Weights of a small GPT-style language model, trained from scratch on English Wikipedia: LayerNorm before each block.
Each number is 128 + 24 x the weight over its row's rms, rounded and kept within 0 to 255. Layers, rows and columns count from 0. Numbers have three digits each. The size before them is the row's rms in percent of the matrix's.

# layer 3 MLP down (transposed), 512x128, rms 0.0534, rows 303-313, columns 0-127
105:148167116109114137139096128127132140171141114106154120170166136109146147124116124114141120132131107093058094153114178109113160142135149133109120127129088156114091118111114084076109145123149161102118088143151147126131090118129111126117105149117156131088156109088126118146119121162141176142148120134109160162146108128137151122117074152108123123135048104116101137118122150113165095113129
110:110093120135127163122130128110160149145150166130124151153123165087116106114147149146167191111134135140144109103142131144136129126107126161123110066170110150130098106123164123154135184079142106096128155114094139157135139100140131157070139115137085131130157115101121170146123150124092137112115157165167136086114171145140138113110122129137143115161134093098127128115123125120069137108103
104:106106128141125140157091111097127156116162136156128125149153159127158101107122125111130102139118173096121113187143120130141120124152127122131152121128168109145139136134100091111107135143086108124087140084086159100115109139089093112101106122132118142112124121145133119138138073155111171163144193098081127109142129093126144098082168153121131125108090127134127099108102151151174129167135
094:121120129107106125144137169118152148126155094117149144129119110101142125134090089141120116126110133169109127152127113120134181132152138168104107095123142114138135180112127137122154145144120150125097104123160121154110134140132086140154144142116160133134070126124110140088174149095162120098115142123136147142125158149233109135116115095120141091109160164124165149128108145101185108142152
114:133121099141094146090107102139133109144146119067178113136145122168177100146123118136109129119183139127124115109125087106097128120130140113125157120103106114140074126141102158126134143120116108112146131099139114141180094085114154113138161105109140157154078179138106136148145132124128079135145197098150110124154120143113105148107148139075122174130145142145154137117109119132148127152143
085:148127136091145131138114139100102108121133102131133160142138131130093124111104146131139161106075139165116123151150158141121092122133124131115086090162124171107145126154132111128152155106169108085133114111147138113176106144066130140175132096165111136111120132143116092120107121115141135119142135126147139154160047118189102104130126088130165118124152147136137157129126162158138086169132
093:120155102178133150101130139088176133119130162161105128131095141108119128155108085119111101129148092131132141126104101130122108129176105150142146139093143124089109140123155151146147116099120105116111153159074143134123163158161122149120155157120116115137160123091129143129136166172093107147075134122111154113134138160107168136107107160144083139151138117139102093074102159169118128095113
112:167132119135156132111168127118112103109154122101114156129100118126127149119125116141150146162151129147134087090130072143101141139132108085138141180144096135144143175133117116176094148103105085179179134115139101074124106163118088133142101135138167102139125106131076116094138139173125121166160129135138141150140117144149131120155133098126116144129129112161180118149129105092147107156117
100:105101129109117137112138163099168159137093133149122109124124131101130092104132129132154118119130137119110161135156175161119129107140085139068104112151108114110098140109167112099122161139160092130100097128144097121125135155162115143124147126106153123101126081138131170108141097140136111168136067136117126127110101153084182104120183081118117117146128126143085146153116170112146162119152
093:111141148123129156150110152092122175159113122146133135121124164139115178110112161117160150117123123174143095119112161104145179114089144124093145140163114151113120119150106077108101126114157106186160152100164135146114130132148111082135122132120095095083099121125127136121141095150122096113144134098132101153170140102128121159104132118109104108109120123143142179141136137129206116118133
097:144147167141095095150124116101094110139163141116143074126117172156125153108090114112129110133124173133124145137168209139133135112156130098118122129159096102155119132127137106127123102121138097129159097100142103165095147133096124145134089134152139125128127113131104124130167097106131094081136101136118136107153125128109139133140070114175142118137123119172135112108172184124098147168133
# layer 3 MLP up, 512x128, rms 0.123, rows 304-314, columns 0-127
104:131108118137110114102115157143138137135094104120155138116141111114106127127089127053144108111125150087186134132123169162118136117140101106128150123130172082147137163152147136097143161093141128164141097114111142147198147118130089135114096113129093140124157158131080116086141142152138155158107159145135131122171096109128146149118161138124119120130126126135054133131145118152147103112148
098:131098146102149102155131118108168153117109112127142125080096140127115190168112165144109123143121098143139113146141083130107135124119144126136108108129092130127149101132150110122132180112133119130204121114127131116095118139142113124125109142138118122106153127099093057140149143146154132145145140140163056120129131160116135111142115107133164143155182124148140083121110150118130111057125
098:095139102115110120147157097109149110161122103111109142123169121124096111082130151123126147134122095127142104123148065134101117140163117132154122121130137081129109155123126151115124100106099102168116131107135146122115147124142120129142190124129111052131104142107116107111128112136058155104117141168153149124115141109121149149119066106132126131150168171135137120085145162163094169142141
112:108130093100093157137133111131081118135074149123120122122136103102104136155130128141119117120136129157130117156114157130095176077177151116121115138080110133126084149134110120139157113151114106121136150141115158120155139148151169152115120128094123120169132132142130066116111109148146129085141134110126133117155059156130128077123111100122146152191147067114158129154112126122111106130149
090:130105126198157134109125130096101109127150183157131107153162142099099118166130127130115133132141042150121164084137074115113150143106124130124180125137169119140119177146152129117148145114139134117102120155085150082134093119147127130153110120130105132093136102147128144113118133119108158120126122116138104109104154122171108113103125134088132177131116131137152103100098102151133155155136
084:155120078163131107144145132081136125133155165121133138106098148113109138134119136136126125130137097145099139116092099149103147153185140088144182118114131107120149117120144077167132152114129112133093129115109131132143132139109098126097117150118092130123178130108115161152107122182096111137118117123117122085106124158121159120126085133153079120144143132107116118121099126189163133048114
108:144140153125170129130150102138133152117121125124075140131123133174127083152155097159191085096167107099112112121120135137111152156114120118146117100104114134124157119121106138137116148110125138154180142120142141074169174123127124161116124112095122104144118141163107127105177125115065124099123153098130133121131121116116105106079091108134149128110103181140120112087172129140113123153105
096:122046135114164129111125131106134132124113120146122104123112120127150098127129132145123145126158113155122197111098116129120072151141123158082106106126135085096144146137163137163173167153119092139147106119144178121139160124142138160115114169146116166098158128099154118133141132127126125124135134142104147152148119099160100115110108199139142147127148135063104115126104111139124089124127
091:111113161161160114133109171164139146116163101124106111112143104145121133117178147136136143089096122134163110126106103120149122139156133128102136096110104104133118070115134122135134152095215107119100146082126129141140119169130125115118125095140122147207123113104086119128132131166125154150146077095129133115136129114113122138156105132127168130138183122121114142166117173132122147112132
094:148128142173131143114159154139153118098119114149121138132138064097109094113112113152135131135146067152144098124149097100147125138096152134151127129079130147092128070126098169148129172119130157130099139150099141107086110149113138088133132116154051112127116130106112126125103115126121125145110126142119146129174088125149127130142126137140110117167127112107151129067151158153091164120152
103:128166117103121143125180112106139107121116092118078112110132131148116159156132143123188081152131142135139161084110164125095071134110147098137152136124097091115141126171143128123130128168149120135134120115118092147149108120116103138115134141062164083129094132127091147122111117120111127144162099098101155183155092160126112152119094153113110142134135102126101154146103107151113119135100